config.yaml
num_hidden_layers: 9
hidden_size: 128
num_attention_heads: 4
num_key_value_heads: 4
head_dim: 32
intermediate_size: 256
vocab_size: 5216
hidden_act: "bilinear"
norm: "rmsnorm"
norm_place: "pre"
norm_eps: 1e-06
positions: "rope"
rope_theta: 2450.0
rope_fraction: 0.5
qk_norm: true
attn_scale: 0.313
bias: "none"
tie_word_embeddings: true
parallel_block: false
extras: ["value embeddings", "short convolutions", "skips across layers", "capped logits"]
init: "uniform"
init_std_qkv: 0.0469
init_std_o: 0.0
init_std_up: 0.0469
init_std_down: 0.0
optimizer: "adam_variant"
learning_rate: 0.00257
beta1: 0.9
weight_decay: 0.092
lr_head: 0.0139
warmup_steps: 395
schedule: "cos"
final_lr_fraction: 0.1
batch_tokens: 16384
max_seq_len: 256
doc_mask: true
train_tokens: 91900000
max_steps: 5610
dataset: "wikipedia_en"
Each number is 50 + 15 x the weight over its row's rms, rounded and kept within 0 to 99. Layers, rows and columns count from 0. The size before them is the row's rms in percent of the matrix's.

# o: layer 3 attention output (transposed), 128x128, rms 0.0931, rows 20-31, columns 0-127
# v: layer 3 attention value, 128x128, rms 0.101, rows 21-31, columns 0-127
# q: layer 3 attention query, 128x128, rms 0.102, rows 32-47, columns 0-127
# k: layer 3 attention key, 128x128, rms 0.1, rows 32-46, columns 0-127
o20 100:40 43 43 43 77 39 38 68 75 40 40 54 47 53 68 66 61 59 36 41 50 18 53 37 19 78 48 23 54 57 54 43 54 41 64 59 60 59 73 41 57 51 35 46 32 46 19 43 51 34 53 68 39 68 43 29 55 34 52 32 72 57 54 49 34 62 41 55 57 42 15 54 61 62 49 47 40 62 67 46 74 46 42 52 55 36 50 35 69 66 49 38 50 08 35 53 40 60 59 44 79 59 71 54 48 80 39 59 26 58 70 74 61 59 96 40 59 56 47 52 27 56 55 50 51 60 79 20
v21 102:63 66 89 59 45 29 62 15 27 33 64 43 67 50 64 74 58 31 49 76 43 60 60 66 58 47 39 81 48 42 49 49 58 53 36 41 65 36 30 63 74 54 52 53 68 48 36 41 40 46 61 50 61 43 57 72 55 69 81 37 73 48 80 42 45 61 55 53 24 57 17 58 35 70 50 57 74 43 36 46 56 49 44 57 68 68 23 29 56 35 38 77 65 33 40 35 51 47 69 46 36 43 60 40 64 34 69 51 82 63 62 60 74 48 18 37 55 43 42 49 57 60 42 32 59 47 31 56
o21 101:63 69 72 57 33 32 68 26 41 34 64 35 58 56 69 65 55 28 52 83 40 54 58 57 58 49 55 73 62 50 48 50 61 58 37 39 65 29 38 77 85 51 50 54 65 57 46 44 49 56 55 61 55 40 56 70 65 73 80 48 80 51 75 45 44 65 57 58 24 61 16 70 48 80 50 58 86 45 26 54 43 43 25 60 61 66 32 25 60 18 50 62 66 39 51 28 53 58 57 62 44 52 63 37 56 42 76 70 71 74 54 50 63 49 28 50 68 58 52 61 49 53 57 35 67 46 40 58
v22 100:46 56 66 43 72 57 53 69 54 54 37 61 34 46 45 61 34 51 40 51 80 24 31 50 36 57 62 57 44 31 47 49 36 42 64 34 66 32 37 34 58 58 43 50 56 31 41 62 73 44 56 37 57 13 40 36 56 33 57 53 46 50 52 14 79 51 78 56 27 31 18 48 30 62 49 64 39 69 63 74 56 43 34 58 59 47 60 60 59 51 38 28 62 60 45 36 59 55 37 38 54 63 58 48 10 46 72 20 58 56 38 70 33 52 71 37 63 42 72 40 24 44 12 33 68 48 31 56
o22 102:50 54 59 35 61 55 58 61 46 48 47 67 39 32 45 49 48 54 33 56 74 26 38 47 40 65 66 48 57 23 36 49 40 38 61 25 65 37 31 48 71 52 55 44 73 31 36 76 69 46 50 42 51 05 47 38 64 40 60 48 37 48 43 22 61 60 82 41 32 21 28 49 36 70 42 70 29 68 65 67 54 57 47 65 45 57 64 74 55 44 29 59 68 66 48 42 67 17 25 46 64 55 54 55 18 37 50 33 58 49 46 56 39 52 83 37 73 39 54 63 20 53 23 36 52 44 34 58
v23 097:68 60 50 71 27 66 77 55 54 67 61 63 43 34 16 34 60 21 32 57 41 61 55 43 42 77 68 36 71 30 51 64 55 53 40 59 69 24 54 37 75 63 68 48 68 56 42 49 36 38 58 47 57 38 62 39 27 68 33 58 36 47 72 63 53 37 70 59 39 37 51 47 64 93 53 51 41 62 35 64 58 25 32 66 41 73 59 34 58 54 33 40 70 38 40 22 32 53 33 56 33 52 55 43 41 65 47 54 54 44 46 65 20 28 31 60 68 50 56 26 53 48 28 26 62 49 61 73
o23 094:76 64 43 80 35 72 74 32 60 82 48 63 49 70 05 39 65 35 44 52 46 71 39 53 32 69 67 40 64 38 67 57 53 44 33 50 71 29 42 30 66 53 51 47 60 46 44 69 33 50 52 44 58 42 60 33 25 45 31 67 52 33 77 52 64 46 53 32 45 51 65 50 65 91 53 48 29 67 45 40 54 49 22 44 30 71 65 38 49 45 30 52 73 40 33 36 27 59 32 60 52 67 54 50 44 68 39 62 50 38 44 60 31 50 40 54 68 50 51 15 41 41 18 43 53 40 50 71
v24 101:33 57 30 57 34 69 29 51 32 23 50 69 64 48 79 29 42 53 55 64 30 58 63 23 48 29 63 64 17 73 46 55 61 62 41 43 54 41 43 43 48 29 45 65 52 67 51 30 68 47 45 56 54 58 32 45 70 41 55 46 73 69 47 17 64 50 84 35 38 38 57 54 49 31 45 61 56 43 49 57 50 41 21 44 59 48 30 40 57 61 04 59 48 46 61 52 53 60 27 40 46 53 20 50 60 59 57 33 46 37 20 46 36 48 54 41 48 53 46 45 40 84 24 13 52 53 75 31
o24 099:43 55 40 51 31 58 42 70 29 35 55 68 61 61 84 38 65 60 58 55 33 47 59 26 29 37 44 66 15 69 44 60 54 65 47 50 37 46 57 35 60 40 40 70 43 63 42 29 74 46 48 54 48 59 21 31 74 43 60 50 70 77 41 16 55 52 98 37 41 35 63 67 35 33 35 50 57 48 57 51 54 57 24 40 64 65 34 47 53 66 22 49 41 56 64 40 43 50 40 35 41 29 28 46 52 57 39 36 51 38 18 56 30 53 43 49 54 56 46 49 22 73 17 38 36 58 74 40
v25 104:56 55 54 57 40 48 56 73 79 23 64 28 73 57 31 28 46 73 48 42 31 49 50 43 31 43 36 46 66 56 47 48 00 30 40 81 17 46 66 64 53 67 41 66 23 49 41 30 67 32 51 70 37 52 62 56 44 46 56 55 39 65 35 40 52 67 29 35 63 73 47 64 57 38 47 57 14 53 63 56 33 39 39 54 55 31 45 52 59 41 73 48 48 28 44 59 42 47 33 53 34 48 47 59 80 36 56 42 61 39 75 48 71 54 35 27 59 17 56 50 49 56 55 53 48 35 29 20
o25 102:56 59 57 44 39 43 62 65 80 34 66 21 72 33 33 27 65 54 46 41 32 44 67 40 34 57 19 58 64 53 51 67 21 34 54 75 13 41 68 47 48 63 39 57 34 59 36 29 69 51 33 98 28 55 50 48 46 42 54 73 27 63 40 48 41 49 29 44 59 61 45 60 56 45 56 44 25 61 73 65 37 33 43 48 56 14 65 36 56 46 66 39 40 23 43 45 47 24 53 53 31 32 50 53 66 31 55 36 61 38 76 43 59 36 43 30 59 29 36 52 37 55 62 53 45 40 33 43
v26 096:48 65 57 75 37 67 44 32 45 47 65 51 31 40 24 34 46 23 30 80 26 41 45 32 51 68 61 45 45 53 68 47 68 50 66 76 44 38 34 61 59 75 68 28 48 58 73 38 57 55 68 64 54 55 43 71 74 50 52 61 31 45 71 43 58 47 37 33 24 66 42 53 51 86 68 36 51 70 25 35 36 42 43 65 58 67 65 77 49 35 28 48 19 38 54 52 47 52 34 50 48 44 74 62 34 47 72 53 72 52 30 43 39 62 31 58 30 75 56 32 38 58 37 21 29 52 47 49
o26 092:53 70 55 82 45 77 56 42 44 51 60 44 43 29 21 33 38 32 38 69 40 51 35 37 49 68 48 56 42 53 86 49 62 41 56 80 36 39 36 49 57 55 75 24 59 52 75 50 42 52 48 41 58 54 50 75 78 53 36 51 28 52 77 30 50 66 50 25 40 84 53 53 51 72 66 56 55 65 28 37 39 62 32 48 71 59 51 63 52 33 18 51 27 37 47 31 47 63 18 43 56 35 63 55 29 50 77 55 60 63 39 50 49 50 32 57 32 71 51 43 20 42 37 23 31 43 53 44
v27 099:63 41 51 20 51 36 39 34 66 39 55 46 25 48 78 75 68 23 40 60 29 69 30 54 38 32 69 35 47 52 38 65 64 29 43 53 27 48 62 59 46 48 52 49 53 56 23 29 61 42 43 48 61 70 58 80 55 29 58 52 56 42 69 81 38 50 68 39 76 58 60 51 61 42 65 54 44 47 40 52 57 51 51 64 48 75 40 26 37 61 66 76 75 37 36 30 35 42 47 50 33 35 49 62 71 96 22 52 41 49 67 54 35 64 16 56 66 64 62 37 64 34 66 51 52 27 58 51
o27 101:63 39 46 35 61 36 43 45 76 51 41 37 41 51 69 82 62 23 50 69 42 70 35 61 31 28 78 42 43 60 41 71 64 32 44 59 17 59 62 52 48 47 50 59 49 71 26 32 63 47 37 33 51 74 58 76 48 31 47 61 53 63 61 71 51 51 56 30 60 59 52 41 56 43 67 62 43 45 44 37 49 47 37 51 54 74 43 27 35 69 66 63 67 39 40 25 39 34 46 52 26 43 53 52 54 99 29 64 38 52 61 64 37 60 13 57 66 55 63 48 74 33 76 62 48 53 56 46
v28 097:54 45 44 34 43 53 35 51 68 42 30 27 43 56 60 67 55 55 46 58 56 70 46 70 30 73 79 54 65 60 66 60 60 70 76 69 74 42 51 18 40 58 47 71 57 49 64 35 36 50 55 52 18 25 66 48 78 41 36 39 52 50 43 83 56 57 52 42 60 71 58 39 52 55 72 39 39 61 37 54 76 33 44 57 37 30 78 44 56 29 04 49 58 02 61 59 51 54 45 37 81 39 36 40 58 28 29 34 34 54 58 62 67 45 34 56 52 51 35 45 38 65 52 53 60 55 56 53
o28 095:70 47 54 30 45 34 28 55 72 60 45 28 38 46 53 66 47 54 41 48 55 62 49 68 22 64 73 55 57 56 55 55 61 79 65 74 63 37 53 18 30 51 62 49 47 53 43 51 40 46 49 60 09 33 61 38 81 36 46 37 56 49 70 72 59 46 53 43 57 59 51 25 44 60 60 33 48 54 30 54 78 32 34 44 33 24 77 47 53 38 13 47 60 02 68 52 40 59 53 35 87 55 36 46 59 25 44 38 40 55 61 54 61 43 45 82 43 58 27 56 38 64 51 41 48 50 56 51
v29 096:76 53 17 71 37 27 56 63 57 97 10 51 31 46 26 33 47 68 42 57 67 37 65 39 82 56 50 42 45 67 44 39 37 47 42 54 77 36 38 40 56 68 56 51 53 16 46 48 36 26 46 28 57 46 43 56 67 66 48 54 44 64 65 79 56 41 27 47 38 35 58 44 43 63 32 42 21 53 63 50 65 37 57 55 31 36 42 52 66 54 45 50 45 69 39 53 61 53 31 55 30 73 69 47 48 75 42 67 71 49 27 38 20 33 58 65 58 44 50 46 56 34 39 61 54 43 27 64
o29 096:60 69 25 70 30 41 63 41 46 91 26 63 31 46 21 37 55 62 32 42 66 27 54 52 69 53 46 39 36 49 70 54 45 39 41 50 77 35 34 45 60 56 52 47 58 11 33 53 30 34 51 34 56 56 35 58 61 67 51 60 46 52 67 70 56 53 34 43 45 29 67 59 45 68 55 59 22 37 69 51 62 50 53 55 15 34 54 52 74 53 39 47 45 66 36 63 59 20 34 39 52 66 75 47 52 69 28 57 73 37 39 33 32 53 61 49 61 55 21 49 63 42 34 57 70 45 11 56
v30 095:43 58 63 42 84 70 38 57 30 65 54 50 60 59 63 38 37 81 28 81 30 48 57 45 36 24 48 07 47 40 63 56 41 77 89 27 61 34 40 70 72 44 52 32 55 33 50 73 45 49 51 44 58 42 37 73 70 58 60 32 49 36 50 35 18 51 50 66 31 31 51 59 16 63 26 38 47 46 54 40 51 41 28 53 51 48 63 44 60 49 21 33 59 65 39 45 63 49 24 62 24 50 34 54 68 40 48 51 31 57 64 33 62 49 62 59 68 55 51 45 49 64 68 60 66 40 44 56
o30 095:52 59 72 52 86 52 39 55 22 58 59 59 67 45 49 53 41 83 25 66 47 45 52 51 39 11 40 13 44 28 74 52 31 61 64 29 63 60 48 51 77 28 50 40 67 30 54 58 53 44 46 38 66 49 42 64 57 45 67 28 62 53 54 33 44 52 48 40 49 36 77 66 19 71 19 49 39 32 48 35 49 52 20 70 60 37 59 40 70 38 33 48 53 49 40 64 69 76 26 43 13 52 62 53 61 37 43 51 39 81 76 42 39 57 51 62 55 52 39 44 42 52 66 52 62 46 43 47
v31 095:45 47 32 70 48 48 55 54 49 78 54 49 43 51 44 43 62 55 45 66 33 50 13 17 81 61 35 71 68 44 51 32 63 78 42 63 68 76 52 30 72 69 63 50 61 36 40 65 45 44 74 34 32 50 36 20 64 43 56 48 35 51 59 69 42 39 51 46 49 38 29 42 37 59 68 43 55 36 63 40 38 47 29 32 25 26 32 51 39 41 28 46 61 40 29 56 28 50 52 45 64 41 46 22 29 46 63 75 68 32 46 41 56 55 33 64 55 73 62 55 27 53 27 17 52 79 56 67
o31 091:45 51 35 69 51 39 58 52 54 81 48 54 39 51 46 30 62 58 38 67 40 53 13 25 86 62 32 50 57 34 61 08 55 59 49 60 66 80 43 33 62 62 64 37 61 35 50 67 38 48 56 40 48 47 34 23 78 45 72 43 42 63 56 68 49 36 44 51 65 25 32 50 54 64 49 41 53 44 67 47 59 41 26 13 30 35 40 58 35 43 28 58 66 46 28 53 29 39 55 53 80 43 49 47 38 41 59 78 76 26 36 47 60 53 37 57 61 56 62 54 34 56 33 20 43 64 58 72
q32 084:50 43 67 63 42 52 73 60 44 34 33 47 62 45 85 43 26 42 39 59 62 58 46 19 45 55 51 52 55 60 17 47 58 61 70 65 51 66 44 76 58 72 75 43 56 33 61 32 40 39 59 45 35 55 47 49 71 77 39 53 55 54 33 36 80 41 38 03 31 48 44 50 44 58 81 57 39 52 59 56 74 32 84 28 64 46 49 47 67 47 72 44 54 54 65 81 43 61 36 47 52 32 56 27 39 68 44 33 52 57 46 48 60 27 45 73 66 35 40 81 49 43 36 62 69 40 69 56
k32 124:72 52 35 29 42 41 46 71 57 59 62 61 20 42 28 47 64 49 37 50 55 62 52 37 49 87 43 44 35 42 63 52 49 57 27 68 61 49 60 56 56 37 72 36 49 83 32 93 76 46 29 62 46 43 55 35 57 42 54 65 38 54 48 59 37 39 54 74 43 26 30 26 37 45 39 70 87 47 55 38 52 48 48 27 45 41 41 49 31 30 41 52 46 76 77 32 65 46 33 84 17 61 11 47 71 47 43 61 44 43 70 55 51 34 37 45 45 46 48 51 34 62 48 51 70 33 54 55
q33 074:48 43 41 64 65 47 50 54 48 29 46 42 68 48 45 51 26 79 50 60 53 35 36 41 59 16 54 68 49 26 49 54 38 57 34 57 46 61 67 37 61 70 48 59 46 53 52 63 59 53 59 45 67 58 47 31 30 33 39 57 78 38 52 47 60 73 79 51 43 58 62 61 06 59 77 62 55 41 67 85 57 67 22 79 54 49 48 22 56 59 47 33 42 61 37 79 54 59 57 34 33 57 38 39 35 46 47 62 48 32 58 17 48 71 45 50 41 44 40 55 45 57 63 36 18 90 47 16
k33 104:48 59 63 45 44 57 48 65 64 62 47 62 46 41 43 51 47 47 16 56 61 60 65 61 43 55 37 36 80 54 37 37 72 58 46 57 36 44 51 52 34 42 43 77 39 51 76 63 43 72 42 35 37 27 59 75 53 58 54 15 41 83 71 54 39 27 54 52 68 50 29 44 39 41 37 39 53 63 37 30 45 48 71 43 71 54 46 94 78 55 61 52 24 72 69 29 54 31 24 47 72 45 42 51 51 50 37 34 32 80 44 73 78 67 26 48 46 71 69 57 74 58 56 61 59 37 57 53
q34 090:39 73 32 30 48 56 32 53 81 54 70 55 17 46 34 55 53 20 41 41 50 48 69 35 24 84 46 49 54 48 66 40 38 70 82 47 32 42 45 71 24 33 47 29 51 53 33 55 55 57 24 49 33 57 26 67 69 51 49 49 32 34 60 32 52 40 45 60 32 46 40 44 82 31 50 48 50 56 34 44 46 44 65 06 43 55 51 57 38 39 44 58 64 31 67 31 37 48 24 77 55 36 58 50 68 57 52 52 55 78 55 83 74 36 48 49 52 60 48 70 47 43 52 46 80 39 51 59
k34 106:57 36 54 46 39 49 37 70 55 52 45 80 39 35 25 27 41 60 55 55 70 39 54 24 57 73 55 45 44 34 66 36 30 44 42 74 74 54 48 52 56 31 91 31 67 43 42 76 73 38 52 73 54 43 64 58 51 63 66 68 40 57 62 64 75 39 53 61 48 32 49 18 43 48 46 56 99 44 47 52 43 51 49 48 13 37 57 45 47 34 71 37 50 59 65 53 69 40 47 79 23 68 35 49 66 61 49 54 56 33 41 44 56 51 52 75 55 39 64 30 49 61 35 75 61 45 71 47
q35 088:53 77 32 50 30 49 53 59 35 59 28 34 55 39 72 45 26 49 25 48 62 24 37 40 54 48 27 39 52 27 59 79 33 47 47 53 52 52 60 66 43 57 57 38 54 80 44 33 50 26 53 43 42 58 53 47 61 57 36 26 66 37 51 49 54 66 46 27 52 46 70 71 42 72 70 64 57 40 58 68 76 39 58 57 63 76 32 42 48 73 59 56 50 66 35 62 58 62 52 44 44 68 50 12 42 55 40 27 53 31 77 43 54 04 41 51 41 47 14 82 73 54 41 41 59 51 31 30
k35 090:46 43 60 44 47 56 50 80 62 59 84 67 31 23 50 37 26 53 27 35 48 38 42 41 70 71 60 67 42 39 50 18 35 70 52 61 43 32 31 62 21 48 60 38 40 47 66 60 43 39 31 40 57 30 59 60 56 65 27 37 53 63 55 57 57 39 68 56 62 44 49 42 70 40 44 48 52 59 44 47 61 54 70 22 53 20 59 81 58 64 58 54 66 70 90 17 67 29 33 70 49 53 31 62 57 37 35 51 27 55 44 77 44 61 54 58 72 21 61 53 49 43 56 49 72 52 49 77
q36 094:46 70 42 40 61 58 37 52 67 59 64 51 34 39 36 51 66 35 44 31 43 28 59 18 44 73 49 52 61 39 75 20 44 58 44 67 09 47 39 79 53 40 71 24 60 45 31 67 67 41 25 40 34 45 66 33 44 53 32 37 34 53 55 38 47 59 40 61 32 41 38 36 67 40 65 55 79 62 39 33 67 39 38 40 44 46 39 66 41 29 68 70 65 65 77 32 59 59 60 75 59 61 55 42 55 55 34 48 43 46 60 81 69 20 55 53 59 49 30 63 40 57 49 40 97 44 45 51
k36 105:63 45 51 47 49 60 25 76 61 63 52 80 39 46 45 35 58 36 31 56 52 57 51 33 56 93 68 38 56 51 41 27 38 54 49 48 56 50 46 54 14 33 83 42 71 21 44 58 50 53 57 72 60 42 45 74 70 72 53 52 54 59 39 56 55 30 60 62 57 39 46 36 47 45 46 55 85 61 60 45 38 44 31 21 23 46 66 52 65 40 50 47 54 51 62 38 54 34 21 67 28 50 18 31 72 36 50 46 41 62 27 55 40 53 32 60 63 15 46 34 58 43 27 84 62 58 61 51
q37 079:48 48 41 77 37 41 59 61 52 46 36 41 62 61 87 33 57 52 52 89 43 73 46 39 38 39 54 46 37 42 44 58 47 34 17 40 70 42 81 40 42 42 43 66 43 52 64 36 51 26 34 59 62 60 48 39 68 34 38 62 66 49 42 59 55 49 39 31 41 58 57 64 35 84 63 47 45 32 59 87 53 55 59 65 56 66 53 37 46 66 29 37 48 76 36 75 53 61 71 40 21 60 21 61 53 67 59 50 57 26 81 18 49 46 46 35 38 57 65 47 39 74 50 44 22 62 61 29
k37 095:39 33 59 28 55 60 61 48 36 46 55 29 63 53 85 78 62 40 36 41 57 44 36 75 65 23 46 52 64 48 35 72 85 50 69 39 37 54 61 56 53 71 28 59 35 56 54 27 37 65 56 22 50 48 39 33 30 62 43 33 51 44 54 25 39 53 48 22 73 35 53 81 61 38 41 42 24 74 41 42 66 70 53 48 60 48 63 46 59 55 48 57 47 33 22 49 30 61 60 29 81 61 53 71 54 34 30 57 57 51 69 34 47 45 49 49 47 42 50 59 71 19 87 33 33 54 51 63
q38 099:59 93 37 31 54 53 38 54 70 54 72 53 29 25 33 47 62 53 39 33 37 58 45 12 38 94 37 52 44 40 85 44 40 59 48 42 49 49 58 77 47 52 57 33 29 72 30 69 60 45 38 29 30 51 58 53 42 54 56 41 36 45 63 56 41 36 61 64 35 27 37 37 69 40 52 61 78 62 39 46 70 53 30 30 63 51 54 65 50 37 57 52 67 56 64 43 58 45 46 89 52 71 54 46 52 47 42 43 52 63 48 66 73 39 85 62 52 47 20 73 42 39 43 61 80 45 50 47
k38 075:43 49 76 51 37 42 20 54 61 73 55 57 40 37 27 39 65 60 50 43 37 54 52 42 40 58 70 39 61 74 50 19 13 19 59 53 44 36 49 56 35 43 42 34 60 18 34 60 61 41 50 62 85 42 40 70 57 92 48 55 40 32 45 54 87 34 48 60 42 65 40 43 50 40 51 57 58 61 34 52 41 63 53 24 22 41 69 56 51 42 59 38 47 65 65 35 56 34 47 89 54 59 42 50 48 66 62 37 54 57 37 70 47 69 46 29 74 22 42 30 50 45 44 74 63 57 69 61
q39 099:47 62 40 57 40 43 53 41 27 35 26 41 61 59 85 55 39 52 46 63 56 30 30 67 53 31 46 62 57 66 51 60 67 62 65 32 54 65 58 29 74 44 33 68 31 51 62 06 29 38 67 41 54 69 40 45 45 50 48 41 65 50 41 28 33 76 41 18 60 51 66 65 29 65 59 44 26 40 72 72 61 31 54 80 64 58 36 33 82 66 47 57 34 59 27 51 39 71 65 19 57 53 58 43 33 44 59 66 61 37 60 38 34 48 36 50 40 64 59 42 58 48 38 62 20 44 35 40
k39 106:32 48 30 55 56 56 59 13 24 51 41 21 54 71 67 79 56 35 58 51 32 52 45 88 71 27 44 43 46 40 41 87 75 43 56 39 41 54 47 48 68 66 27 55 61 66 49 21 53 52 48 39 43 61 49 47 51 33 48 48 54 43 32 39 35 71 50 48 59 59 56 79 48 63 54 21 09 55 52 45 59 37 65 69 61 47 36 46 56 77 34 53 50 27 23 63 42 75 66 26 64 45 49 62 32 61 38 41 44 60 67 48 38 48 31 37 58 54 32 52 32 54 43 36 29 62 27 36
q40 110:61 42 72 40 41 60 30 68 75 61 71 64 29 12 16 40 40 32 44 42 46 62 44 34 48 70 40 49 35 49 72 41 16 64 47 57 52 38 51 73 26 44 64 41 56 53 44 90 64 47 53 52 65 47 48 41 42 40 54 60 33 44 84 66 64 43 53 70 40 32 44 27 59 39 56 70 76 57 31 49 50 65 48 21 37 47 71 63 27 36 52 66 58 66 73 34 55 15 44 78 41 53 45 69 70 54 30 38 40 66 38 42 71 57 52 60 55 60 35 54 44 38 47 53 73 60 53 48
k40 102:65 46 71 26 52 55 37 74 66 57 52 89 34 23 35 35 51 53 44 43 47 54 63 15 37 73 61 47 48 66 66 10 26 56 45 57 54 46 53 57 41 41 74 45 60 46 54 98 55 59 36 53 61 39 54 63 67 50 57 60 38 52 63 65 55 30 58 84 50 45 32 13 51 36 34 73 89 54 51 55 42 60 57 26 36 46 62 60 44 27 60 60 58 72 66 40 56 21 30 75 48 54 55 47 67 44 37 61 52 48 39 51 53 67 47 48 46 37 70 48 46 44 40 54 70 41 64 52
q41 100:37 86 35 67 64 48 48 24 55 39 66 51 43 43 59 64 58 53 39 68 61 36 43 54 20 73 39 62 46 29 47 38 57 54 35 40 11 54 53 56 43 50 50 26 31 55 28 45 53 50 17 26 26 59 69 60 45 48 32 31 66 54 29 29 30 69 53 23 41 65 68 36 47 63 67 41 53 38 63 51 51 54 47 50 66 39 50 49 60 55 64 37 08 60 72 21 51 53 50 59 60 42 43 15 60 43 43 55 51 63 69 72 64 57 45 62 48 68 43 75 28 49 55 28 79 54 30 52
k41 073:40 20 54 51 37 30 55 47 56 74 53 58 52 59 53 63 86 74 64 50 19 54 66 26 80 44 60 40 50 57 44 33 50 37 62 73 33 53 29 48 68 60 65 49 62 58 44 76 66 41 57 47 58 45 49 74 40 33 73 63 40 65 42 69 39 22 61 69 72 41 25 57 54 34 41 52 54 91 69 46 73 72 46 57 61 43 63 45 29 41 73 34 61 57 56 51 34 67 33 41 44 84 42 40 52 75 65 68 67 44 53 49 41 63 47 53 41 24 47 32 40 61 58 66 22 36 63 54
q42 105:45 64 58 30 52 41 45 49 37 58 65 54 47 40 53 71 61 60 66 23 49 30 57 52 67 36 57 32 61 62 71 45 64 38 58 50 46 54 35 70 77 68 70 28 36 68 07 34 41 68 35 26 37 51 53 81 32 59 56 35 52 49 55 43 37 48 58 38 60 28 40 74 60 20 60 53 40 67 53 50 64 45 58 48 66 43 52 61 91 64 87 52 42 40 55 52 53 46 32 39 65 68 80 14 34 39 28 48 50 69 23 66 41 35 49 51 64 63 37 41 44 39 60 58 66 61 36 68
k42 099:25 60 72 72 56 54 61 15 48 45 48 69 42 73 40 65 61 54 43 65 47 63 57 66 57 43 63 16 53 64 29 66 49 31 44 43 54 62 40 53 24 56 38 63 69 55 61 48 40 45 62 54 44 49 70 66 70 60 72 39 49 50 22 53 36 28 45 66 47 74 39 50 20 43 49 36 30 74 65 34 41 21 34 43 36 35 29 64 56 92 58 52 71 48 48 39 52 56 43 40 45 48 48 55 41 70 90 69 57 46 44 62 56 33 34 77 52 42 41 34 63 78 36 77 39 57 34 46
q43 094:50 30 60 43 65 56 33 45 30 53 65 49 48 67 44 80 53 50 63 31 54 39 45 55 77 24 46 31 69 37 56 52 73 44 53 47 57 49 43 46 72 55 69 43 41 65 59 36 53 66 38 63 57 58 47 74 34 53 84 50 46 25 46 35 40 75 74 54 66 39 78 72 64 28 48 60 50 81 52 76 47 23 58 67 54 34 52 31 80 46 61 42 75 48 40 58 52 92 40 29 70 66 28 85 43 42 59 67 50 36 33 39 53 38 55 38 35 36 58 27 48 38 64 58 36 53 47 32
k43 115:61 19 58 31 46 50 11 50 42 60 47 29 50 65 67 65 45 57 54 45 57 39 47 27 81 34 57 35 45 51 75 93 54 56 61 54 56 49 57 46 48 69 46 43 53 73 50 43 61 62 35 60 48 52 40 64 33 41 60 80 47 39 20 41 47 74 65 54 61 39 63 79 52 21 55 49 57 72 60 79 47 38 48 73 35 57 52 20 66 39 59 18 58 58 32 66 29 79 37 27 59 70 53 60 42 57 50 65 44 50 45 46 37 50 41 19 55 63 26 39 55 26 52 45 32 62 44 32
q44 103:64 30 64 34 41 42 67 32 46 51 46 35 68 49 34 68 45 45 66 20 52 58 39 77 48 30 46 37 56 56 35 29 52 60 82 42 31 53 53 51 59 72 63 38 55 53 31 27 53 67 74 59 76 37 66 48 45 56 80 69 44 31 53 60 71 33 61 37 64 65 36 60 53 27 39 35 11 63 50 40 54 32 68 42 47 57 59 41 53 50 52 99 44 39 31 58 42 34 51 37 57 43 52 64 40 49 44 45 52 65 50 62 37 56 43 56 56 46 64 29 78 07 38 63 37 52 50 81
k44 096:49 33 53 55 49 53 44 55 69 47 48 74 37 65 54 37 59 48 43 52 32 41 52 19 46 69 58 59 31 51 54 70 37 30 02 37 85 44 35 27 38 12 65 69 46 40 54 59 42 45 32 46 50 61 30 28 69 40 25 52 67 57 42 31 31 74 22 82 46 38 64 25 48 66 56 68 76 31 46 50 34 44 38 50 79 43 41 53 53 48 60 36 49 50 57 61 56 63 47 67 23 39 52 52 48 37 43 71 54 31 46 29 40 42 66 40 33 55 19 66 24 60 48 46 36 52 43 44
q45 098:52 55 49 52 70 60 66 58 70 43 35 82 38 31 43 58 76 77 38 58 54 57 72 41 69 53 36 48 61 27 76 39 36 14 59 57 40 63 41 61 60 21 37 51 16 55 56 43 51 70 19 56 52 21 70 46 62 58 29 22 51 89 69 63 73 54 61 56 43 31 40 39 32 65 24 33 55 58 52 51 48 71 29 64 50 53 59 61 32 44 52 74 60 62 73 54 51 44 18 42 28 61 40 42 67 50 50 30 46 43 48 53 63 57 53 45 32 49 75 46 66 52 33 51 51 37 53 45
k45 111:58 55 67 51 40 44 64 49 66 57 44 57 35 26 44 42 53 73 31 68 56 76 73 41 41 56 62 47 57 55 39 18 46 23 57 61 46 32 61 51 39 53 45 46 49 49 41 36 39 71 40 67 47 27 70 46 80 56 25 28 41 83 59 62 54 16 74 43 40 29 48 29 55 48 21 40 41 48 39 41 55 76 53 32 37 62 51 80 29 48 36 78 64 43 72 55 41 39 05 54 38 56 31 46 78 62 34 36 68 41 46 45 52 60 46 70 45 44 63 39 53 45 52 52 75 37 71 68
q46 104:47 50 69 69 40 52 39 60 48 69 39 33 59 62 22 63 41 46 33 50 65 56 39 54 71 55 60 75 02 07 53 67 28 63 44 45 62 32 38 46 43 26 49 40 64 54 26 42 74 56 51 65 54 65 32 29 32 67 42 72 51 25 46 68 63 55 60 55 43 50 80 53 58 70 56 53 57 57 39 44 29 46 56 69 45 43 59 50 25 56 35 52 58 68 46 60 38 71 74 60 36 52 51 80 35 39 46 38 49 16 54 42 92 51 60 57 58 47 42 63 49 21 50 38 44 74 37 47
k46 112:84 46 53 49 55 55 25 83 49 44 27 35 71 40 28 57 64 57 64 46 80 64 54 26 71 40 35 75 28 27 71 74 22 60 29 47 72 52 41 47 49 43 48 42 37 62 68 50 81 30 22 36 47 60 48 28 34 26 46 68 47 36 66 38 74 82 56 61 56 40 60 34 34 49 58 65 75 46 53 69 32 58 55 66 65 45 47 29 32 34 35 39 38 76 57 47 53 42 53 67 32 59 54 45 53 39 41 54 50 56 62 49 72 53 25 45 51 72 32 71 63 36 64 41 52 47 51 46
q47 098:71 45 60 11 45 51 47 65 76 38 54 71 49 23 43 31 63 30 50 70 32 60 45 45 44 74 37 49 36 64 58 54 40 31 45 70 57 44 68 61 55 42 34 49 34 64 61 85 61 55 51 28 45 49 58 55 47 38 30 60 42 51 69 53 37 52 50 38 46 42 45 57 53 28 51 63 72 37 34 49 39 69 51 45 69 44 12 64 43 58 40 68 07 54 53 32 72 20 51 55 60 36 46 44 64 19 32 36 50 78 63 57 60 80 18 52 56 47 70 41 45 69 53 71 38 55 49 77